From a checkpoint of a small transformer trained on Wikipedia.
Architecture: LayerNorm before each block, learned and rotary positions, attention and MLP in parallel.
Training: a variant of Muon for these matrices, 570M tokens, 8695 steps.
Each number is 50 + 12 x the weight over its row's rms, rounded and kept within 0 to 99. Layers, rows and columns count from 0. The size before them is the row's rms in percent of the matrix's.

# layer 12 attention key, 448x448, rms 0.0719, rows 258-268, columns 320-383
058:56 59 53 50 53 35 39 46 62 67 47 57 41 53 51 48 48 35 30 64 53 58 40 36 43 50 60 50 60 50 62 38 35 56 40 56 62 47 61 57 41 36 56 41 50 51 59 38 60 42 37 37 50 57 58 64 34 49 32 43 38 40 71 39
066:43 53 60 45 48 36 60 38 41 47 81 28 32 45 76 67 46 60 63 65 59 64 14 48 58 44 54 61 66 55 66 13 62 69 38 42 58 44 57 60 36 39 48 30 55 45 43 42 51 53 69 54 40 62 43 40 49 35 47 31 60 15 62 51
061:45 45 46 45 50 28 61 44 48 59 67 62 52 51 64 61 52 36 53 57 55 54 56 56 43 65 47 50 44 59 41 73 52 67 57 60 49 50 57 41 61 44 47 54 66 43 64 46 76 54 49 94 43 33 50 63 58 49 59 28 70 55 83 46
064:52 42 57 45 78 54 43 60 36 58 48 47 52 44 53 37 66 52 60 33 45 31 68 56 59 57 22 45 41 41 37 50 33 55 38 43 57 46 21 75 48 61 61 37 49 50 53 54 44 57 51 24 47 51 53 40 50 61 56 64 56 52 54 50
058:38 40 55 30 69 32 52 78 52 51 61 55 43 48 64 56 41 62 69 53 39 67 34 54 40 46 51 69 63 39 69 44 38 66 60 42 55 51 30 58 42 40 59 58 55 51 44 72 61 62 57 59 47 34 49 41 48 48 54 36 59 40 64 70
061:33 43 58 47 58 36 35 56 45 30 56 52 48 34 55 37 49 49 48 53 75 43 32 35 68 25 56 56 55 64 65 44 42 63 59 53 46 66 44 71 32 43 37 67 47 64 52 34 57 62 52 60 42 50 56 64 57 57 50 22 45 32 36 54
067:37 63 60 44 39 64 58 54 32 70 59 50 34 52 61 51 43 51 57 36 53 55 10 63 56 75 38 36 39 28 55 49 59 73 53 34 51 30 37 41 71 59 55 51 42 52 51 34 41 49 45 60 69 40 51 69 41 36 33 51 52 68 69 25
064:42 48 45 58 54 44 21 55 33 35 64 51 63 32 44 67 61 48 40 64 54 37 48 55 45 57 31 73 61 64 75 60 52 38 51 30 49 67 35 47 46 51 42 48 46 55 62 65 54 60 55 31 37 57 59 43 13 66 64 59 88 55 57 60
066:50 68 62 51 42 46 49 46 36 60 42 37 67 67 51 60 61 55 75 34 58 52 39 64 48 58 25 37 30 38 29 55 41 53 52 73 60 54 40 50 53 73 42 50 56 46 74 56 45 34 52 68 54 42 62 51 47 54 55 47 48 54 60 56
071:42 65 57 50 38 51 31 39 51 63 37 26 52 74 32 52 54 45 50 51 46 47 66 75 46 46 30 31 55 57 30 47 36 49 30 54 29 44 63 31 47 72 60 27 37 47 38 41 67 42 30 52 63 33 58 45 61 71 66 71 43 66 53 36
077:54 44 48 27 51 41 58 61 55 35 79 28 67 49 45 59 53 41 32 31 63 52 47 55 36 69 67 56 56 48 55 44 30 51 44 48 63 62 39 31 65 21 55 54 51 66 56 37 40 44 59 52 34 38 32 70 45 51 23 50 43 42 40 24
# layer 12 attention query, 448x448, rms 0.0713, rows 259-269, columns 320-383
062:44 59 43 62 55 41 51 63 44 36 54 67 40 38 35 46 49 36 63 60 37 48 64 38 47 76 75 53 51 43 49 71 48 43 52 65 66 22 50 59 70 29 46 44 41 48 61 32 41 68 57 53 39 57 62 61 48 65 57 78 48 70 61 49
061:50 75 46 59 42 46 41 46 40 32 50 45 49 58 32 37 48 63 59 61 63 39 41 57 43 40 33 41 59 37 42 53 39 46 69 46 79 52 22 53 63 37 63 50 52 51 23 63 35 49 65 54 41 63 40 58 48 41 37 75 44 54 50 63
066:71 59 68 52 26 56 49 28 43 45 51 39 56 48 60 45 27 31 60 46 56 41 43 49 41 46 42 44 55 60 65 51 32 22 56 45 61 67 62 53 57 55 54 27 60 70 70 43 39 22 43 60 58 54 66 73 67 43 48 43 50 57 49 60
064:55 49 43 23 37 63 59 41 39 40 38 56 38 50 36 63 70 68 49 38 57 50 64 69 70 33 42 41 49 38 49 48 27 32 40 47 54 50 79 38 58 55 57 47 45 41 64 40 55 43 41 62 64 48 42 60 61 60 55 59 50 52 66 52
066:56 58 22 58 46 70 66 17 45 42 60 46 48 80 70 55 21 57 52 50 50 48 47 60 37 51 36 54 15 78 55 66 35 44 51 69 63 30 52 37 55 51 67 32 36 48 51 56 61 46 52 44 43 47 50 44 37 55 50 46 25 49 32 44
073:54 59 47 58 47 39 25 71 42 37 55 52 50 48 66 48 40 41 54 52 46 45 69 64 59 35 54 60 63 58 50 34 52 30 47 71 29 53 37 59 50 65 60 49 38 39 39 58 46 49 39 62 48 54 34 47 61 74 60 44 37 58 20 41
069:80 63 47 51 47 58 45 53 48 49 51 53 72 51 29 60 48 56 30 44 31 40 52 48 52 34 57 56 42 54 51 51 54 50 58 43 31 50 68 27 41 54 66 46 53 61 58 53 58 43 49 72 35 60 53 62 76 48 53 35 62 67 59 42
071:75 54 58 66 57 30 62 51 58 43 56 66 51 38 42 43 46 60 44 49 45 52 60 36 53 66 45 39 51 62 49 50 56 68 67 60 39 53 48 47 37 38 39 62 33 64 39 72 45 60 58 48 38 61 43 79 58 56 73 54 62 66 64 35
072:56 42 55 56 54 55 73 71 39 47 26 61 51 27 50 41 46 45 39 32 69 48 35 23 64 50 56 72 59 53 61 45 50 72 86 59 47 49 40 60 47 36 46 77 51 57 52 53 54 54 46 51 57 51 63 34 50 22 52 48 75 52 82 64
077:49 42 33 46 39 79 24 44 46 52 25 62 60 81 57 66 59 59 41 68 54 43 52 65 36 41 56 67 32 46 52 36 49 37 25 33 55 34 58 53 46 49 38 41 38 50 60 60 44 52 56 55 43 63 37 35 35 60 64 53 36 40 35 52
075:50 21 35 53 47 36 47 28 60 51 43 19 35 73 48 49 52 39 49 60 44 44 43 59 40 60 51 67 40 65 48 47 35 33 54 58 71 45 57 19 51 60 66 39 66 58 47 27 40 52 53 52 62 40 54 41 40 42 11 59 37 63 50 64